Part of a small language model's weights.
Size: width 320, 10 heads of 32, vocabulary 4096, 28.5M parameters.
Training: a variant of Muon for these matrices, 685M tokens, 10454 steps.
Each number is 50 + 10 x the weight over its row's rms, rounded and kept within 0 to 99. Layers, rows and columns count from 0. The size before them is the row's rms in percent of the matrix's.

# up: layer 18 MLP up, 1280x320, rms 0.139, rows 1218-1239, columns 0-159
# down: layer 18 MLP down (transposed), 1280x320, rms 0.152, rows 1218-1238, columns 0-159
up1218 100:49 43 71 56 52 60 45 48 41 48 48 58 66 45 47 32 38 67 51 51 38 61 49 44 59 56 60 45 52 39 40 48 57 38 34 43 54 42 63 49 26 57 83 57 21 62 58 53 60 52 30 42 36 67 62 43 66 45 49 58 48 45 42 42 49 65 50 53 51 40 27 48 38 53 58 49 47 56 54 53 41 41 57 24 57 36 39 48 37 38 46 41 73 53 40 52 48 61 58 63 45 45 44 58 49 62 34 43 58 52 43 29 45 58 33 28 51 49 64 40 54 56 47 52 50 63 44 42 62 65 49 55 33 51 29 64 60 59 44 61 46 60 37 51 61 48 45 50 56 53 44 50 47 55 51 62 37 50 37 53
down1218 097:43 56 47 55 47 56 56 59 39 64 30 46 48 40 64 55 62 54 37 39 69 52 47 45 59 53 56 47 40 49 54 49 48 48 40 67 55 42 41 53 67 40 37 54 43 36 45 60 47 43 62 29 58 40 46 53 46 50 38 41 39 45 54 43 54 56 70 67 77 51 54 44 52 58 62 67 47 66 58 52 67 48 65 44 48 65 52 47 49 61 47 31 33 38 57 52 55 33 47 42 64 36 36 33 45 63 33 58 60 68 59 47 57 36 55 66 41 34 20 51 25 48 43 46 41 35 52 49 50 36 43 44 41 51 60 40 39 54 53 50 59 51 54 44 40 43 54 30 53 44 51 49 64 68 55 68 53 34 42 58
up1219 101:37 65 62 32 56 57 36 54 57 47 42 47 34 52 50 58 54 63 45 32 27 54 38 62 56 41 42 49 60 51 44 51 61 59 39 48 46 57 41 53 41 61 48 69 55 42 45 58 48 40 30 33 42 54 42 59 36 46 47 66 49 64 48 51 64 47 63 67 44 36 45 56 67 52 52 50 54 62 49 68 64 57 49 50 51 70 50 48 52 42 41 58 33 45 66 67 46 61 40 41 48 45 64 44 43 50 43 57 46 46 62 50 46 39 48 56 53 42 66 50 61 55 38 56 10 51 62 56 53 49 35 54 25 56 66 62 71 66 62 39 56 41 46 37 67 51 54 67 49 61 51 78 50 49 43 41 46 63 52 54
down1219 109:41 38 59 45 46 36 63 60 44 53 59 49 70 33 35 58 55 39 41 46 45 48 41 50 55 36 56 47 45 45 40 44 68 48 47 35 63 64 48 28 43 66 44 34 50 52 49 45 58 45 49 65 50 55 51 48 67 44 62 51 63 65 53 49 29 60 50 52 38 43 68 61 53 68 56 52 44 78 47 67 39 55 46 48 52 35 41 36 38 52 28 44 51 48 65 72 41 50 52 42 35 55 44 62 72 38 43 60 41 37 55 52 48 41 33 39 56 49 55 50 45 45 41 38 50 45 45 47 55 63 55 52 36 62 53 49 60 39 60 64 50 53 48 67 53 41 47 50 59 63 48 68 75 59 44 48 59 52 60 46
up1220 103:50 48 61 37 39 53 44 55 44 47 52 39 52 56 50 59 56 62 68 60 55 43 62 52 42 63 50 46 67 47 44 46 58 59 40 35 26 67 51 56 47 46 70 39 52 46 39 65 61 52 38 40 55 38 41 69 54 47 40 56 40 51 39 48 45 42 54 44 46 51 72 51 56 34 36 49 63 55 65 61 44 45 57 41 38 54 45 49 52 51 56 34 39 50 58 49 41 55 68 38 53 62 61 54 49 42 44 22 47 44 42 53 43 45 59 63 58 56 42 36 60 68 63 47 49 51 55 36 57 49 37 61 51 51 57 39 43 60 46 44 44 48 43 53 74 51 49 61 58 52 45 43 63 45 67 64 52 60 56 40
down1220 103:56 57 44 54 50 48 42 61 73 62 52 52 40 54 62 52 45 50 46 48 68 47 54 53 66 41 48 33 53 46 69 55 41 58 43 36 55 49 84 46 42 48 43 41 49 36 67 48 59 76 48 36 56 45 47 43 55 66 22 57 53 55 50 50 60 51 51 46 58 49 54 62 33 54 49 42 50 59 41 38 48 41 52 45 71 53 43 30 62 26 67 51 50 55 41 60 47 51 40 59 53 59 46 60 44 13 44 52 49 49 53 44 32 42 57 58 33 38 54 42 51 46 65 52 61 52 72 48 39 55 38 60 34 52 45 37 60 40 55 37 33 52 33 50 53 57 46 47 39 41 57 47 41 56 56 33 40 32 56 44
up1221 098:59 38 48 60 58 48 68 46 70 44 61 64 31 40 58 55 52 69 59 58 41 44 63 33 54 62 34 60 53 45 43 53 49 57 38 49 48 27 60 59 33 62 33 68 46 68 48 50 52 41 43 66 69 67 63 51 51 56 67 54 47 48 48 32 42 51 34 48 60 63 63 41 43 63 41 52 35 39 52 43 43 43 63 48 61 42 41 56 42 52 55 38 52 51 52 58 49 50 43 49 42 34 57 46 60 29 38 38 54 47 48 52 67 39 27 53 51 40 51 65 66 53 43 42 68 29 53 53 64 43 52 48 52 41 51 52 65 53 49 48 47 47 37 49 46 37 61 47 39 58 38 53 58 32 50 48 55 45 44 42
down1221 100:51 57 49 38 58 50 46 50 50 51 49 49 51 54 62 57 54 42 44 54 41 43 56 45 54 41 53 56 39 44 46 50 36 42 32 59 37 47 37 61 60 57 49 36 69 64 47 57 57 58 45 33 64 42 62 51 39 53 41 40 58 54 48 55 56 60 62 40 51 57 30 59 50 39 61 53 57 56 50 36 50 66 35 45 22 43 59 63 61 51 55 53 55 52 59 53 53 43 43 34 48 56 42 56 48 69 63 53 70 67 39 45 48 56 42 58 57 66 51 64 53 54 42 71 62 63 40 58 41 30 41 48 46 36 47 57 52 47 52 66 41 47 61 58 56 44 54 31 51 62 52 60 52 46 36 67 61 60 42 42
up1222 096:40 44 71 33 47 28 47 62 43 43 44 59 54 45 54 78 50 45 72 44 30 44 53 58 46 51 54 37 60 32 49 45 40 52 41 59 58 66 42 39 49 44 49 46 59 50 27 53 56 30 26 62 55 50 48 48 48 46 59 45 46 50 53 54 57 41 51 44 43 45 60 50 33 61 62 40 50 41 55 52 54 39 60 40 67 69 54 34 65 63 41 56 49 58 47 45 53 37 45 38 74 59 48 68 59 60 59 66 50 80 34 40 41 43 46 34 54 60 42 33 41 71 50 52 34 50 56 43 48 33 40 56 46 49 47 47 53 45 65 58 44 57 58 48 39 48 56 47 40 29 56 51 59 45 51 60 68 34 55 37
down1222 094:53 66 43 56 42 48 44 41 69 63 55 46 40 48 16 46 36 52 50 53 73 34 45 45 62 45 55 58 49 58 55 55 36 46 59 65 52 57 53 49 49 42 46 29 48 51 57 75 29 69 58 57 60 40 59 46 59 45 66 62 38 42 48 55 50 60 49 39 49 51 65 52 51 42 32 64 47 53 63 44 38 32 41 50 49 91 38 51 52 45 56 58 43 53 32 43 42 40 49 42 53 50 50 37 47 49 46 49 48 47 56 40 48 61 52 51 47 59 74 64 62 45 45 38 69 35 49 38 39 59 51 60 66 55 61 60 49 63 32 50 54 59 45 29 49 47 40 46 49 53 34 51 45 54 62 43 29 58 49 40
up1223 099:63 54 52 54 66 55 41 38 53 44 50 31 52 53 46 57 42 66 52 58 36 61 56 57 52 72 37 36 57 61 58 46 35 42 52 58 52 61 53 57 59 58 52 35 39 56 56 48 39 46 56 40 54 42 55 38 56 39 47 27 40 62 55 41 52 39 50 44 54 46 47 47 42 60 61 28 57 56 54 59 56 63 55 33 35 44 67 46 48 52 43 31 65 49 40 47 50 58 45 38 67 78 57 57 67 46 63 50 80 60 63 51 57 57 45 49 63 49 58 35 38 51 56 34 46 54 46 44 52 55 49 54 30 26 47 42 54 43 61 37 60 52 47 47 49 41 48 81 49 53 63 58 43 47 59 67 52 55 45 33
down1223 104:48 63 46 70 47 67 38 62 57 36 47 59 65 42 58 28 41 41 43 60 40 54 50 51 72 57 65 51 39 56 61 42 66 39 44 28 44 63 32 60 42 55 41 40 38 57 62 52 39 39 45 44 51 54 44 46 53 41 41 68 46 44 55 55 33 47 32 58 33 36 30 64 62 39 49 34 53 45 51 34 53 64 62 48 33 45 37 33 61 32 59 47 43 64 68 39 59 49 35 69 46 49 39 79 45 40 56 48 56 46 54 36 51 54 50 41 47 67 57 57 62 44 55 52 49 34 39 56 57 50 42 37 51 63 48 55 46 43 45 45 62 53 52 47 62 36 48 50 50 60 32 57 67 54 68 42 52 44 61 47
up1224 099:45 72 47 61 42 37 49 54 56 49 44 54 46 50 48 50 38 67 39 51 49 42 58 45 52 40 58 67 41 58 53 61 51 40 44 52 57 42 63 54 53 40 47 45 51 42 55 58 50 50 57 50 44 44 40 51 69 29 65 25 34 63 45 60 37 56 64 44 73 48 70 44 53 62 44 50 46 52 59 50 65 28 63 55 59 53 43 49 48 38 58 26 49 57 39 39 49 46 42 37 33 52 65 44 51 27 48 50 53 69 37 44 46 52 74 48 22 39 73 34 42 62 38 48 48 52 82 37 40 55 63 75 59 56 43 37 60 45 40 43 50 58 69 50 45 49 52 65 51 57 59 66 32 48 37 55 46 51 41 57
down1224 101:64 57 41 46 49 48 46 45 47 41 35 44 53 60 54 44 38 34 60 44 59 47 37 58 41 44 60 61 45 62 72 49 34 59 42 56 56 23 49 52 62 41 49 41 55 42 44 60 69 64 69 62 56 51 62 47 45 55 47 35 55 66 66 56 45 45 66 55 43 55 48 46 55 56 37 60 45 49 52 59 36 63 47 45 45 36 44 46 54 64 60 45 38 45 34 54 42 55 53 57 37 29 46 52 51 41 25 44 48 46 45 54 47 56 53 54 44 49 53 55 56 57 66 58 51 55 51 51 65 55 52 61 54 66 41 58 72 47 37 69 50 54 46 38 30 48 57 41 52 38 56 48 57 57 53 57 52 56 55 40
up1225 092:72 54 40 62 35 49 42 51 45 52 41 25 45 62 56 56 36 32 50 50 56 53 61 57 58 59 58 41 63 58 46 50 59 54 56 52 54 53 57 55 64 57 62 60 20 42 59 63 46 45 44 55 56 57 58 55 50 56 42 62 55 34 47 64 69 45 59 45 61 53 49 43 60 34 50 73 67 60 44 41 55 54 49 50 54 50 46 39 42 59 41 57 39 46 50 47 52 46 36 45 24 46 46 40 42 42 57 70 62 35 58 52 51 55 42 63 32 52 57 42 60 61 36 52 57 53 41 48 42 41 52 66 44 29 60 50 55 54 46 40 48 41 56 40 62 55 60 71 52 38 44 48 45 59 56 54 38 39 59 51
down1225 093:51 58 59 45 57 68 33 47 58 60 59 69 40 48 64 48 51 60 58 58 59 49 34 60 55 55 45 72 45 40 36 42 56 53 53 40 37 47 55 38 40 31 49 46 64 68 37 55 69 50 61 47 64 52 54 51 59 58 56 52 45 41 55 48 39 62 44 60 58 52 62 50 49 67 26 34 62 48 62 58 57 45 50 28 52 47 43 59 47 55 55 47 51 55 58 52 36 45 55 50 48 51 32 44 42 51 45 32 56 56 42 45 36 45 37 55 61 46 59 42 58 55 55 46 50 42 51 56 42 48 62 42 53 68 36 57 52 55 42 54 56 45 45 43 39 50 35 51 33 40 34 66 31 56 34 54 62 56 48 58
up1226 098:39 46 49 57 54 56 52 37 37 54 46 58 50 48 52 30 54 45 61 44 56 46 52 57 52 51 42 48 62 44 37 38 34 52 54 57 47 65 51 38 45 70 44 68 61 55 52 52 41 33 64 33 30 41 60 42 60 61 44 66 56 54 50 62 47 27 46 53 51 37 44 57 43 44 57 37 57 32 58 69 51 45 58 44 63 44 59 48 45 57 41 48 55 53 43 54 48 46 54 48 47 56 63 48 42 43 57 70 66 38 40 63 62 50 55 52 47 44 52 54 50 20 54 33 64 44 40 52 58 44 60 53 38 54 38 53 32 47 40 52 51 43 48 52 59 45 47 54 47 45 45 50 54 74 49 56 45 40 62 30
down1226 103:54 41 39 49 47 43 51 38 54 48 30 45 48 50 37 43 71 63 69 51 50 51 59 50 41 47 48 69 63 48 46 63 38 58 54 85 41 46 56 42 61 41 43 53 53 60 40 50 48 49 37 39 58 60 48 71 46 55 53 49 38 63 35 31 55 51 51 47 45 44 47 28 52 56 63 36 47 53 40 54 49 61 50 69 60 44 51 66 37 55 48 50 35 50 45 42 65 39 37 52 51 63 69 49 48 39 46 31 65 41 69 48 41 44 57 54 50 36 52 45 50 51 50 54 47 65 64 46 59 35 49 38 37 54 46 42 60 64 36 47 52 55 33 47 34 33 40 22 66 53 53 44 50 47 55 62 42 24 65 47
up1227 096:50 74 61 57 60 58 53 57 65 60 48 45 58 50 41 45 50 41 41 60 48 39 52 60 28 41 45 50 49 63 39 42 58 52 59 50 49 62 79 51 58 61 51 42 35 45 59 39 35 36 26 57 57 48 51 59 50 34 55 66 42 35 44 55 40 56 47 54 51 59 48 44 45 56 53 56 62 67 65 61 54 46 36 33 63 35 54 40 44 36 61 44 48 54 50 65 55 54 57 31 45 31 48 42 59 49 38 48 42 45 53 43 33 53 50 46 54 53 55 59 58 39 40 63 63 47 49 53 16 62 50 55 40 42 49 24 50 63 63 36 54 54 46 43 29 35 64 53 48 61 54 41 54 51 42 53 32 56 44 42
down1227 095:62 56 57 60 45 45 40 52 57 43 46 65 40 53 32 57 61 47 37 40 37 45 24 63 59 51 45 51 46 42 67 44 60 53 51 53 38 41 48 31 60 65 45 34 36 59 50 55 45 56 61 41 47 55 47 41 45 59 56 41 66 50 45 57 49 49 52 47 47 37 67 55 47 62 57 70 66 48 43 57 43 45 35 55 46 51 51 55 52 54 42 44 41 46 61 53 50 43 34 53 61 48 48 41 54 75 38 53 58 37 56 31 49 46 45 40 67 62 47 45 39 45 69 60 53 55 39 47 61 60 42 26 61 68 49 74 48 50 27 52 57 47 64 60 59 61 54 49 51 52 51 56 44 47 48 51 65 47 56 76
up1228 110:54 37 41 48 55 45 43 45 67 46 60 49 59 50 56 49 26 40 56 68 38 40 40 60 61 76 45 42 63 42 29 41 57 58 43 35 53 42 58 55 59 53 56 52 58 35 21 77 47 48 53 60 57 45 36 51 46 44 40 58 41 46 56 51 45 52 47 31 65 51 50 46 58 47 26 53 49 45 83 63 51 54 53 55 57 46 51 41 45 30 27 45 48 42 45 48 43 53 42 34 53 56 41 54 51 53 37 35 66 51 40 62 60 66 51 50 44 33 55 46 71 58 56 40 51 51 40 33 43 44 50 61 41 50 62 54 46 44 41 54 52 35 51 58 43 52 42 44 53 57 39 55 50 42 54 31 43 48 54 48
down1228 108:38 44 49 38 59 56 42 45 54 40 53 57 43 37 47 56 30 54 43 72 51 61 39 50 49 69 33 39 63 52 61 44 59 60 45 41 49 40 51 43 57 57 55 60 59 40 44 79 54 78 55 58 58 39 43 48 54 52 38 40 57 58 51 46 55 36 49 27 58 45 56 46 49 51 51 61 68 77 56 40 46 58 49 55 50 37 33 43 57 59 42 63 45 75 49 45 47 49 51 56 55 72 50 43 43 32 47 43 47 53 38 55 62 50 55 41 54 35 76 45 57 42 46 49 55 48 46 53 28 51 36 47 34 45 55 55 48 48 40 44 66 51 52 34 56 61 46 52 42 39 39 56 50 54 61 37 58 55 71 56
up1229 101:71 52 56 46 44 61 56 47 43 45 32 44 63 56 55 57 46 56 50 49 54 56 52 53 37 55 74 62 40 54 74 61 43 52 58 58 59 54 61 46 45 64 76 49 45 54 32 55 38 71 55 46 44 53 38 39 61 42 62 44 47 38 38 32 56 53 48 37 55 38 43 39 55 53 43 30 36 64 66 40 64 53 61 39 45 33 52 33 45 33 49 40 31 47 50 47 52 52 60 36 39 66 51 63 36 56 42 64 47 62 57 56 47 52 45 63 51 26 60 56 57 43 39 42 50 58 60 42 42 29 53 55 56 61 49 44 61 58 60 46 43 62 46 39 35 50 49 49 47 44 58 54 62 44 44 57 40 44 59 57
down1229 109:49 44 45 53 42 33 75 60 47 67 55 55 40 41 45 35 53 49 57 55 40 56 46 49 52 51 62 41 69 54 39 37 37 49 56 38 62 44 46 76 26 59 59 62 46 66 59 54 73 30 54 51 56 54 47 72 27 43 64 62 64 57 53 56 44 48 47 54 48 57 49 21 45 49 47 44 70 44 50 59 53 52 54 48 28 43 42 60 37 36 51 44 55 32 50 66 49 38 52 55 57 40 45 75 39 60 32 40 59 56 52 56 63 56 51 50 57 41 37 52 66 44 38 45 72 45 41 58 42 57 57 48 54 82 39 68 53 43 57 38 46 54 55 24 50 56 38 56 40 51 53 55 35 47 63 56 52 50 54 60
up1230 098:38 51 41 51 39 45 63 41 45 41 63 45 48 57 42 67 39 53 28 70 67 49 52 49 40 41 38 58 28 57 60 53 64 57 43 31 43 67 55 50 56 59 52 51 47 45 50 37 29 53 39 47 60 43 47 58 58 40 62 44 51 72 42 58 53 58 44 63 47 58 53 36 66 49 69 32 53 75 47 63 40 42 53 39 39 53 44 65 61 60 59 51 57 47 45 46 83 57 46 45 64 36 52 51 45 43 49 48 53 65 41 35 40 71 48 51 50 61 49 63 50 49 40 48 64 56 46 52 34 41 50 60 53 54 58 63 53 50 44 40 60 45 56 65 37 39 34 40 33 41 58 43 39 51 40 58 45 28 48 52
down1230 098:41 53 58 59 34 39 51 46 55 46 37 47 50 34 54 42 70 36 49 55 51 32 59 46 50 51 57 67 35 57 55 41 41 66 54 40 53 46 34 48 37 53 38 47 41 54 50 48 46 45 65 46 42 56 73 32 58 25 51 65 35 42 63 58 54 51 54 45 51 49 44 56 58 48 45 71 40 43 67 55 42 64 59 60 39 54 51 41 45 29 54 44 40 47 39 67 43 61 54 51 58 47 57 33 42 50 55 48 57 42 45 51 47 66 37 51 43 33 66 42 58 58 68 61 51 48 27 55 52 43 60 48 65 61 44 52 74 48 30 61 48 58 51 51 51 63 53 47 78 39 54 69 46 34 62 68 65 53 63 54
up1231 098:63 46 51 46 44 49 60 53 54 64 41 49 41 61 44 62 59 60 57 55 36 47 61 48 30 53 48 52 54 40 57 54 51 36 42 56 63 57 54 63 36 35 47 62 60 43 53 51 43 40 37 66 55 43 53 29 55 38 48 43 38 51 53 32 41 59 45 46 48 45 37 54 67 64 41 55 46 49 47 25 64 50 61 42 64 55 53 54 50 52 53 36 53 47 66 42 42 67 44 51 61 58 72 56 53 48 49 53 46 50 58 49 63 63 64 47 38 46 51 45 54 46 61 42 59 64 45 61 55 48 57 37 72 53 48 38 63 53 46 24 45 57 44 54 44 37 38 58 45 46 52 71 52 61 43 41 62 33 51 55
down1231 095:57 55 27 46 63 29 42 58 42 67 62 49 48 64 54 48 50 39 56 63 60 50 67 73 55 64 56 30 39 39 56 63 57 40 48 50 47 45 49 50 50 64 66 36 43 42 54 53 80 39 42 49 47 51 55 53 58 46 43 51 60 72 49 40 53 49 49 42 44 55 36 45 37 46 42 53 78 61 51 31 54 50 29 61 42 43 47 46 52 55 54 51 52 43 38 52 47 18 57 48 48 35 47 70 40 62 49 61 59 64 55 59 45 55 31 57 52 62 40 42 34 65 40 42 42 48 40 38 58 35 54 58 54 61 54 61 43 41 49 55 46 56 52 54 56 51 60 45 46 68 54 50 61 45 25 32 50 48 42 43
up1232 100:56 41 39 49 35 39 56 51 74 25 60 31 39 60 54 44 56 53 63 36 59 40 54 44 57 57 50 42 58 55 65 39 54 53 40 52 66 47 57 38 47 36 55 52 53 54 50 60 63 33 68 52 38 60 47 58 64 50 40 45 56 33 55 34 57 50 49 41 50 47 39 55 39 62 58 46 49 51 46 58 52 48 67 46 34 63 27 37 40 50 47 35 49 37 52 60 54 39 68 27 54 52 42 30 44 57 50 38 48 50 49 50 49 48 46 62 46 59 47 37 44 44 55 63 40 50 54 27 42 52 63 41 43 36 57 51 41 55 48 57 57 42 64 57 57 65 32 68 55 58 29 58 56 63 59 39 52 49 62 18
down1232 102:60 25 71 55 52 44 31 39 39 48 47 51 46 40 34 43 44 39 44 66 49 66 51 40 38 47 69 47 41 42 64 49 51 60 54 61 66 31 30 40 48 46 53 53 56 47 60 50 59 49 40 62 50 50 53 58 37 40 28 60 44 46 46 47 33 54 54 40 46 74 46 47 56 31 34 48 59 48 63 62 38 33 52 34 46 39 60 32 41 51 54 60 44 44 51 48 43 41 60 54 41 34 71 59 53 52 38 57 54 45 52 51 55 59 60 46 54 38 59 42 46 42 43 44 41 42 49 51 68 53 56 46 49 41 62 53 64 56 81 65 67 51 43 49 47 51 49 61 38 49 43 34 43 53 50 50 55 43 46 44
up1233 096:38 40 54 47 64 66 68 52 44 38 44 38 28 49 62 51 49 38 43 49 42 52 39 56 43 56 63 53 35 58 61 61 55 44 46 49 56 48 52 49 57 49 51 53 43 46 42 52 45 44 53 42 37 42 52 39 36 59 68 51 46 48 47 21 71 54 53 71 44 57 78 59 47 47 49 62 48 58 83 48 59 55 54 50 34 62 63 37 49 40 60 65 64 44 52 48 50 48 41 55 62 65 53 51 55 54 56 62 53 49 56 36 40 42 64 35 59 39 53 61 37 58 48 54 66 29 43 36 40 64 69 48 32 56 54 62 41 50 48 42 46 41 40 44 40 44 42 41 53 53 45 52 54 70 54 45 51 41 48 54
down1233 096:64 50 62 66 57 64 47 47 44 36 32 57 49 54 71 39 62 65 44 41 44 60 49 58 49 66 29 51 57 57 51 66 44 52 36 58 58 49 32 42 53 42 59 47 55 56 47 51 46 34 55 35 42 62 44 61 52 58 44 47 61 60 54 46 65 35 51 51 60 65 50 64 39 54 48 77 53 41 53 61 49 49 45 53 62 51 46 44 61 52 50 50 55 53 58 44 47 35 59 44 36 52 44 51 57 55 50 55 48 52 44 63 53 63 34 62 45 37 43 39 42 43 61 46 59 46 61 50 65 67 50 51 56 61 60 38 56 46 54 51 51 56 46 28 41 50 35 33 49 45 33 52 56 48 58 49 37 46 48 55
up1234 099:54 52 54 50 46 60 41 57 61 35 49 45 48 60 42 60 27 58 44 42 59 44 23 40 43 47 50 32 32 53 52 54 50 65 42 49 55 54 71 29 49 46 49 80 50 52 38 69 53 41 62 69 50 44 65 37 53 53 49 60 58 56 49 57 49 57 34 51 55 60 59 42 52 52 34 50 74 71 40 57 40 49 43 68 42 43 68 60 57 57 55 57 59 48 53 43 46 53 59 43 40 52 44 46 44 50 45 47 54 44 71 58 55 51 60 64 54 43 39 44 47 44 42 50 50 26 55 55 53 50 46 37 65 41 46 50 46 44 63 53 32 61 60 42 56 52 49 49 61 59 60 34 47 60 53 53 29 43 52 62
down1234 104:46 54 32 42 45 52 44 44 50 43 45 45 41 56 48 66 59 57 55 58 55 62 44 41 51 47 28 48 71 64 55 51 55 65 58 48 59 56 47 64 38 55 49 49 37 43 46 47 33 49 56 41 50 42 32 35 62 41 50 50 42 45 42 53 50 60 38 55 47 52 39 69 74 51 50 65 41 56 44 49 53 43 49 58 48 13 45 34 48 53 45 44 33 40 62 41 53 52 42 40 39 27 50 43 57 42 49 63 42 42 52 57 57 66 48 48 48 57 37 44 40 56 59 59 30 40 50 53 49 53 43 72 49 43 48 66 55 53 54 56 61 58 58 68 56 66 55 53 38 34 47 46 42 34 69 56 62 51 50 59
up1235 103:53 44 35 50 65 46 45 43 38 38 57 33 43 24 39 55 58 44 55 46 42 65 47 42 58 61 40 50 44 59 47 39 45 72 54 36 47 51 58 72 32 59 45 29 38 50 45 62 53 52 70 45 57 35 52 59 55 55 50 53 33 39 40 59 50 48 44 44 41 56 69 59 43 47 66 54 45 59 62 53 46 47 43 30 52 50 50 53 65 33 56 50 48 69 48 54 43 65 38 51 48 53 48 64 64 52 52 53 55 56 62 57 55 48 47 59 39 40 49 45 61 50 50 47 56 60 52 45 50 47 50 51 59 56 76 75 43 41 57 54 41 40 48 48 30 57 45 68 50 57 42 37 60 44 44 44 64 55 61 64
down1235 097:35 42 58 69 52 52 60 46 52 62 65 48 65 66 49 66 44 51 46 58 46 43 58 48 45 43 68 43 58 37 63 71 51 41 51 58 53 45 45 38 48 44 43 39 50 55 59 35 20 40 50 40 49 49 51 48 33 37 39 51 66 39 62 60 51 52 47 58 37 33 38 38 50 40 51 37 45 53 56 50 50 68 54 54 33 57 46 38 43 56 36 46 52 54 58 52 70 49 47 62 66 69 59 44 40 64 62 47 62 55 23 47 34 55 54 45 51 58 45 61 30 47 55 48 49 43 49 47 40 66 57 47 43 45 27 39 75 63 47 54 55 48 51 66 65 46 56 51 74 51 37 52 35 56 54 50 51 49 68 53
up1236 103:44 41 38 32 45 21 45 42 62 48 61 55 47 41 57 54 35 49 47 59 53 66 47 42 56 44 45 57 35 60 78 61 55 74 50 50 50 46 60 50 55 68 64 38 52 37 61 68 47 60 46 59 59 62 60 49 57 34 52 51 59 29 52 59 47 48 48 39 48 36 59 43 47 53 52 50 42 43 42 61 39 55 47 54 36 51 59 51 45 62 60 62 75 56 54 46 64 50 38 48 53 41 48 63 54 74 42 48 50 64 59 33 42 32 53 57 60 50 62 34 48 40 30 52 50 43 44 49 26 58 35 58 43 48 49 38 40 47 39 36 57 51 44 48 40 48 73 57 43 51 70 45 47 48 48 52 61 58 50 36
down1236 101:55 51 44 44 41 64 64 51 74 28 54 67 48 54 50 49 58 58 57 64 45 48 42 37 49 65 40 55 52 52 61 52 48 61 41 49 46 59 62 59 40 44 39 45 56 48 35 71 66 61 44 61 45 64 36 45 50 67 59 48 47 41 51 29 42 58 56 60 58 51 35 44 42 36 43 38 54 48 41 32 51 48 33 69 50 81 32 45 37 44 54 30 66 28 66 39 33 36 56 77 66 46 68 49 35 50 59 63 45 76 48 46 46 60 61 44 45 67 58 45 76 41 60 46 41 53 37 56 50 35 51 37 59 59 46 51 61 60 52 50 46 31 51 47 27 46 52 52 57 32 47 55 57 45 40 58 43 40 55 56
up1237 093:56 71 50 45 42 51 44 38 51 46 48 49 34 60 46 56 40 51 58 44 42 50 59 54 46 54 63 52 52 61 53 36 57 52 33 46 42 48 46 55 56 25 46 62 59 42 55 52 55 36 47 56 32 53 56 43 42 67 40 48 39 54 52 60 40 51 49 55 42 53 49 54 53 44 38 39 61 51 71 29 51 49 52 62 48 52 69 37 64 52 60 48 49 39 42 46 55 70 60 55 38 41 53 37 47 52 57 50 42 54 35 36 62 35 45 59 37 78 47 63 48 57 69 39 37 41 51 56 53 48 31 35 40 58 55 55 59 61 52 53 62 46 35 38 50 47 46 63 63 64 39 48 50 58 52 51 67 32 47 54
down1237 093:58 37 47 45 54 55 60 42 53 56 51 80 59 56 55 56 44 27 46 46 61 45 42 52 47 57 56 38 41 51 41 42 67 42 64 38 52 55 36 42 51 62 65 68 60 54 38 41 30 50 40 43 60 48 47 71 49 39 40 53 59 43 50 53 44 55 38 41 55 51 72 43 43 65 48 51 69 49 39 44 56 54 54 41 62 32 44 65 40 44 47 43 64 56 60 51 32 50 48 61 51 41 60 55 30 65 22 49 47 52 47 53 73 43 32 31 34 52 42 63 64 49 53 46 49 54 57 44 51 41 66 59 63 58 45 50 50 40 61 40 48 53 57 51 63 67 47 39 51 56 41 49 42 51 51 30 54 49 45 50
up1238 105:32 44 38 62 47 64 34 57 59 51 47 53 49 53 50 72 70 62 37 35 33 73 28 51 60 51 59 61 43 65 51 58 54 47 58 44 46 51 45 47 81 48 48 57 52 40 62 49 46 53 47 42 50 57 54 43 57 55 63 41 56 46 50 58 52 35 57 47 38 35 50 57 64 60 61 38 59 65 46 64 57 51 47 29 55 54 63 41 48 38 38 47 52 47 63 57 40 46 45 47 63 43 58 38 61 38 57 28 46 51 40 37 64 38 55 52 40 51 36 53 43 33 47 50 44 32 56 35 53 44 36 60 51 43 32 54 53 56 54 55 36 53 39 22 55 43 56 65 64 59 64 55 70 54 31 41 38 50 57 45
down1238 103:53 51 48 45 36 44 70 31 64 63 41 67 54 48 51 68 46 50 47 52 56 42 47 69 46 58 48 52 45 36 61 73 47 56 46 64 33 40 67 61 43 56 38 40 50 55 72 58 56 60 59 55 57 59 55 47 56 53 51 57 62 54 36 35 46 31 52 57 48 56 65 53 51 50 34 47 43 44 26 50 40 36 38 56 41 64 70 53 55 58 55 41 29 43 41 46 51 53 49 43 45 73 39 36 57 50 51 38 43 45 59 41 54 30 58 58 48 59 73 43 65 44 43 57 55 58 52 75 46 69 56 41 66 61 67 37 55 61 52 52 50 50 39 73 48 43 27 46 41 35 41 54 51 53 61 49 47 58 62 51
up1239 103:52 67 48 29 40 53 60 67 48 42 48 40 32 44 54 65 49 37 60 53 64 63 60 54 61 56 38 44 56 58 59 51 57 56 47 40 48 44 41 63 55 40 55 47 46 37 53 57 57 38 55 47 63 56 48 45 36 54 47 36 40 69 50 54 47 64 50 43 35 53 40 49 61 47 47 58 36 63 46 33 49 57 57 45 42 35 45 48 48 28 32 35 58 33 53 57 38 55 43 39 68 43 61 40 56 39 42 53 49 71 72 58 42 47 45 47 52 31 43 49 41 74 48 51 76 46 54 45 51 52 68 46 37 41 64 48 54 53 42 46 53 48 56 58 58 39 62 46 43 41 51 72 53 50 48 55 43 43 55 32